{"num_key_value_heads": 1, "norm_place": "pre", "norm_eps": 1e-06, "init": "uniform", "init_std_down": 0.00463, "beta2": 0.98}
Each number is 500 + 40 x the weight over its row's rms, rounded and kept within 0 to 999. Layers, rows and columns count from 0. Numbers have three digits each. The size before them is the row's rms in percent of the matrix's.

# layer 4 MLP down (transposed), 512x384, rms 0.0803, rows 495-511, columns 128-255
095:477497449547527497462485488581447473522517469495445519508500411545475579539495483497510480499480485527529562463496481470489511478505490472465506483499482563393482545434516453456557479460570459488519486501595547457429488459445525452417500470421477450489447497488487535490507555557535451558552531492413560513487493415478564409466421547454385524482523431504560494540493528492522466467501
144:452490472485454460525496495544525515521447527416522512492474556466466524475542443492475462447524520507548497493497544525527471483414499538414509594564544521439529535510490506511511492539498540486506554466526535433539492630501452474475503474504490541503502511461522535479458502496433540538507483522488502525450481526468523453504479534573450571522575502451516499511528491568503525445466
104:525540439528564493588515496446415504531547517496542514471536491592533460553441462507547508506549546458506447525554507462551474529575496479515518550552488529509429511509515523470544524438539496465512420462512498540511476528454446424579517531527551455478481493507486453490449508497517530508522489457483455462494551543524481534512577520471508483493553485468462475522519539515510501491532
100:564474486525470453536523514501505462535435573554483511495595452494539450428539468481444597508463537540512482525453569463457577492445476529496560460515456533466546542447541474462517449478469418440512492503512443455471488462485518476570488524576424485511471503536492543543523522504435463448574506591557506476452500431494488553458471493463513546499526425491521479500505509473530436544528
097:488428483508466526491505415531531472490492503554507520492464520519478494575480578531530457554473461511583536479486511535477487536605502548509536393439449479539499482435511456504487514498579483504508561515561461520512576546543491484436475509452465542477501492497528487533510512466498552457516453500418436508559489477535494449482529473519566484561527488512506500493512502455505487477537
109:473536483499508405502484454473525442490403476463497487515496519477502455499535419413522545480529486492530472441505493513567555512543499470550469446473468578516467530503473508475513506500546579541446523558565514482463468462482532563506525495510556487404478501517487498459568482488526470501479543407576416533556479442538511534495547488500478541500523593473528574551514532470480437475490
093:536500549536532526448461503526509506573502503470502497515474503474509502448552497526533485488484511539530537513474532562447517498427469463501471537548518471503495548535510505513511473495447482480517514446485525506529460518529516537557589512494521498460536525526453498513504538514486502472493518438472472515471477522482504502507522476534513519537509515480497458535476513514494478452484
098:539450501492465433433476534546528504535619555534564489497498451477512471474494484464536527443548601495484514503510488487549462474416457524521478540555513543457548511485539465505546498568477456486396526495516557522539478467472568583480475567410418462525563523477556496543504471464496553501462487462546486486518566501481506532499536480420443459515539542535440466580523530531470494485462
092:558512488506529492507488529493471529608534478496492548454528509496494525522461506472466574494476548475513502477434430468530453537506507447501481640465564505448507473466518442546473453452403450489475447481478503467524453521473536567510534565433542537449459529514451490482483489482466438486516492457578470432498563571520496489494459539493515577521586587503498449482464465448479553473527
093:511514493471485472606481457449495450544465550558439521458457522515582523514467573463507528440480484474457488543469520520501448515508494498427492554455512471560467575488496513487442461521466504536553523510496585443403471548529565498449576524518565507547552504500487502480399470478545503499485523448525511557463603488514450557483485500577502408519460528473460503508484535447502509497453
095:474482535533507503503506456537456635510509525497460487558514410443534485445560487545509482525421517468478528496524514531555490516471510485484467517577439506420501540502450448542575509495497563510537497532547489520559477532508496563540478483514418472501457570530499551461532478534459467470497451541527498499538434460450520536478461536545507499446534517538565521492545504444481459510428
102:581497557494498508560486509466577464475550518513483486472566500476382534507526511517535529506483487490478452473551424482533542533514476441548439481525496543507497503517538489500525505500556465510526567487515481461536488448515456544506470504500467432502475519560439510516481463468498535531441483552423513520515525494495472479496531560426549556506473683519452496530475473475529457537521
103:595486479454496505490501503461497511436484526484517527507514620535487601459499536477523439502518504514499523528485503509517559491434477513521563471395442474555474529524495462481495469439456468605504514547472539552536444527419500467545459477522580452438492489471520538520526512512520454465501513492526500440502528599504520427493537472535515439495451530538487405480514509445439506445417
088:462593521536531491479505509495501515529558413537501494531441481525453554490524579444432562487533425504468481541443514470498514514491439411484448499495491535517499512529409536528463502508439433486485431469457484418438475483495528487522485475500475470563485515550454460529505478471485489474487493500563505512504470548568547476505456537518531524490481514455542502530440553487515553580573
083:457511575493484460407477532510540534502449448479516451481507492526500507467506529481474460484519576471552461426488498517532513553507448503515455492423480507481491488490501505487533618462513514536485550542520504497466504521510487468487494471493502497481479481539501447509480491470630549503498513466548526483504493423476499455520510543450436513497513622531455467521531483503487518466511
099:464500513508456481475458531481520466481489507548486514482459450501457530524510441479526468506500554534541482511514535460510535470470479486582503463528445481566473478562527469499525540494460502535490527533494519445478489485476516525530507536462527469539550525412518433520556549512450508545515531478571543532410447519558502563481544604402495524499483430572554478447524543490488491452538
105:517441487487503532538450508473528515546402513495455465532502568578568553519451480466521424542460479462527509442485512499482525482480510551462434491478546501464525529482441495467532567498517529514464441497436552508507454489542500498515521511542545500429472529545514455481465458517504465450513470456550504522454510450506559429548437485555581510532518457532544403477475448462499506522476
# layer 4 MLP gate, 512x384, rms 0.102, rows 496-511, columns 128-255
084:420511523493497489529559494482463485485493541502563468539501478512496470541513443458467512456476459497495519491517482497559522537515555472527475528502490505522579515468529476437598539551506457557471456563518503408452458473481512487483585535452477448519512444498471498461493487550453500519532544512423517504521450482448475524491506515476466497512464443496498485459480452424471549526576
096:423635530526535483575504515450523439512483511529473489517461554527519487484485533565529580570526560491439485521461564487494548475521473473582495463480474506573571502533489524516493458516460517483503395484463371441435468495442516489560494528565508545433475461460525530433458541478492499475535590509450498577510486510485500544489558519491490505467533474488507541440522522451473503534541
101:527513495491494468536514569523484400510472552470427462537545496568510516503555501496487486465515515502477515499448546511517526461531450536490537511502527587433531505519528474505438512438541416390479448570503499483496483456491449480539527467484505505479523514478501516474548491554478565473595472574502533511521458468443463444470462457480556518497553451435514537512511518536478501527561
102:485409561492461530459490462523591490501561519572518490498483522487480506550508499496517455568425480495538529425537509543477537529531528522504492500461517445525558490498482411431527543564449545498438521562461491487503549552506544470449468456514491484448482453503502548535517458628596581447525515501486441514584431457456513450513500579530416537486510540534475489520457500480509476496517
116:466528496490504475526474474533504474514442514452491472481542565486508506474548406457597563482503535533503505446527468557528575519521432486537474446504447485507456523512534475452524524502579594517490507526575497445499483420516581526512498512500535450438477495488449452462580451517475513476485547451518449551489454402474435612469550501510457528536469549512520574569501553518500444517512
109:451578492473497459548495524501491474504483534518456516450502480475530564570407403546457566462525503461519484542577470477582545466512459483614515538456529494502567449454472493522476431501497513489456428575510501462493556451482588478552448489490503501515507454471520549462469481515520590566503481527448534532486510524458530540440500558471476453421445473516550553503584499534569476560537
102:490594532493533477550477505465532499507536492438449577503532456488485502502511545511418519452506481503390594550499630525435530590475539512550459532445501547472503490489459450456448491459482501507528459486498464573540452447427483573493550469479536553513490489497519508515460497418468489552549500491445405507492553461531469563552539460487560501456546484450531508510502478502496498573466
095:504474567438520547504525507543536492420527555505514547522473521562453475530570521503486460509525493500488477459512530519542521503510510512533518507441523517396486488460493553519479489526494527476509518541486435498429517505550472426527496358546455398529458471464465475587515473486458552526539560557541482449521466397382529492522582504495511460511487538561492514501553516520398511483477
095:488612457471465467556529546402561521460559545510442489488555484466455558487470477551508486539455517505445514512523516528422523542473522571459435535508498536456618501554457538469465473498505447458543497493489571419457517395502420497544490444517497552558541474503525462435407547441516547490544525551493509520497573538492471488510491560472525537497565461413459487438538507477551466424512
100:474463547498452480573572521551563512490522495570497486444484556445479516481473565460503523553545463493482486471525572466506502455512511523513477594480519487534501429494463540437487503538480498420449435581554407474486491471526490487440451547513443489518491479530543491492500508488514477489455453490463508479491471545496492482544425505445443500477544477516453537539456454519424517564549
098:571493447523540500472566487417518483512502509546530521570492403467588479461530523487472508489462498434475563563490468414527403508519545512429512504477497465480476465549441553539524484518437476539480550475554600493502568473542466488529559485477506552493522574441494539512508498505464481477586528435535464542511573519540461485505480535566527564552490393507519441444455496560435500486469
098:415515527488528519478569472517497511556539465504498443492460395436498406547505439483472562521470521459495473431536553547497483547523565479488468492592518501488497499523513586530525538524528518439497490469525477483519522465621452529456528504546406521556501514482504486488478514485500500497502453493485511535527493488535478542463492535516533592507526515481547607517492502588546482542554
101:441478474518495512500502491468520481519504494519437501483487494487476525563494512532471506467504446492487506544466494499469529501512500491491488503520515473549579545583481521514488476508481503505541432496470504446453554479448564506499555481541502507567446478494507515444513535512523475561497527464417539512498541508484549553530490528493572438508442493453558587392540493507551479544524
113:558507483521533537528533493543483530536604555553533554533429505437538489490493487552500544491498403536461496549447505497461450439490496525465565485571503443452514552460464512490511425539561506525471481484507506456551501500492484546486514507479467513504553534468496547487526548454387449472482531546497448495508557524537535480448484454543591439506440415489607529543482484486464504507434
097:434508521478470487476483481473443538540463494508501539510480478447544546543485493401496478544517475582529535524514531505559475472517524589510445465487526465563497453479501486515565450513479535431473478559515481500443565465535508543467503508497460536482480447518493478490450536517446512551468541461490503520522456500569500552433535502503471517513522492438471489463463557388541535505549
103:475570464471525510554518486459471520474560579607506519462433577509557525508433514489507523526413497486516485453499516498469512523480498519512546518495499504448565524523485495506498524522548483418563426532483486433510479507440468481574525506539541499545518424445463511505533471524487519534531529535439496521483507483560466495505462483533476536479544466445479545544539457505530545494480
# layer 4 MLP up, 512x384, rms 0.103, rows 496-511, columns 128-255
132:490495491481468461534521486534483517496451522429521515544493545485491512503512418472498460453531510504570471492487555539490477478440512520422481544561535512420546527504516523507500520517478552476495566493497545473518475620496431477446514519487492569495456491442487529489454531516421563526499475505492496523488458521495612475519478564537438553492538497480515534523475476592471537453479
101:537476450508479526477428492556416474464473458517493527446586524595457491643406505478541434471526514532514468480500453471530495531470491475527556498502538514524422462456540493491525529435546471457526445474510510481562515500421462427554513485555521426468521485539488465434491528500542541581500545498494399464529509473497437490518503527508473506490467452490507448482579471432432493517560
097:504471529499436537550528470508521580473520490535523564464501491439485442459467455462504541525522478549513484494536484475440481525474486474540526443504476440559518524506473467429579526568424585559495525500499464523514464574514576548497455502560465519588460482491459543545438529431467418559429515514555510425456462504582517535530505548531494494438504540533517439514507445507504499510514
101:466551481469477520557557460457466541516528463453460567460438527520496480491413506546521525513479460534490533543461506460465492488492456543504521489497537502518472518489536506556535451478562489468559524483543474494508506488486479552548508505492496459542467495458491461467459569431429418555458484581399435545422514495585487547453569412451576463546463542445554528518607492445497580496538
110:566461501474484583519511561449488498514475553554516561498490480522486517479436539454478453517464481435535515497511521428495494490507543518495500549522572508505550519490484462552528453495440490446536462558466519520546566537469515527392502466477535560558547465471484510535452582517483473504524454541469532455475525539506500458466481522542454462510484487521501397454446473455544539484575
127:458573497520482508477449536481492420545494528555473552464483440467535567501465493558489537494518475565583495490557515473522517466509452499579549511512519494429477495479464496562529425499492510525480418553488508460450560475517565492530503465478524517495478496505512523510526606574490614508503408487449519525426488580499537491433539470530487462430387491476533507557520501558496467503595
097:493595544463530533574449485492459488504403455472472538492455566531518505465523496491469498471376530484485538537478577478451490501491518441441516542469478496543496524546525427517510485476528534524575442483549547547456503506581459536461492477514548500487484507518380468439528463553463527483544470494441472506459471499465530515520477501567533588528386512493482469459524528533531522467535
091:532486494433438511473515501574493512437438532452594478429521561511440539502538512473466514526531539430509456502468516470579514513509542500493492555470473501501513427448424567527489502470470432490489556506515491475570503493488492431506495468489458476528501469488497479582484504481490430498429568469567451478588517485535514569533583508496481520565501498523487436444549524516434518495452
091:540523508510521458429470449450501530490549473472543534553493452474497539467485572462471523486498420469493481494474561495554470422477570511557447526475477464497533536435499482528464484475467496477458528542507507492572528504537514460546417554519521532480493498524469573590515414525438486531509499522495570464483489518548515527480525497476508523497523461551454524501438471523506539429584
095:477440483637464468473455515445465586477507498546459465536540437451512474536557480469416485454493505440522676548515494452529461413469486505463542477477482525441414507521445442522522529467471540544481481517470517469501516555470509485535460487462545536508473511543487525537563462496452444495522464505538575467445510496502550472576494556505517396533461550502556462439453519540423477574499
099:462507463477533475449503505494437539553462479498511488504394495520602505457528485449495477512525526492509567569453594509459453447461517560466565554473494460504515465496477519527468487570424516480444475503493543531471485565505514441494517457464553572498463491461523503482538518564485480441565541457570485516502493516491521503493468458555453422501541356476518496474496485508457544492494
096:510496448504528520519624503460482402512551484512556501502450537407571463525639527524492500462552505427483550517527466540433485511556519571494499393510488527555434517472469534589496414488524525517490488501494561571427514543559438492503475556518509520514551568486505544518489554430443481440525466519526456427514505495486507488523485453562524524483519502433550538486485482585561443465463
092:523544494554498439455480457455584563570474439545472439511538460552566505557521527550491460497489452522489536538518499563496558537490484491553556444492508504447486505522480454480466457466477501481562422523468437473508546432443540506473532494490492484527474507503522539494487478443485521462484473486387569513509467543440495578530490522470539509448468491486550505458485462495453471542522
100:502558452499538524596539446517458550532554535481504540548455506433582522519546471518489540512540447505396527587526526526443478490491548503464599535556507481527539488490420531483498426527491482483450422443501511462533550457475519528541474607475514521509543522449525499480510545449433491476483506566494440515485557568496515538479488504494534485519467368503522500440462491521451499514490
097:550536511526537602555547542479522534472528541528472497494467472527528527467511453503541528419590582456483532486530515441524562461524483448553545499514420519514491531499463479506502505495501485542484449482425463501505503522492492507549449523488554471492493530511505543454533469505485461527495514503543583425451491500542473557539461533461512488431477446587611469432521533545436472552524
101:477530504443512495529485513406453557540453520550499503429465577565561566536444499456528487571450507432571425507462528510481496506459552525496492540429511491387552547534480531459530545501483519520540459505502537439459404495417479488568498464493575422473431488516490496521478436544566483509455523402530555519476589473537481500470506479534512528486494473417495489538483442513508558576454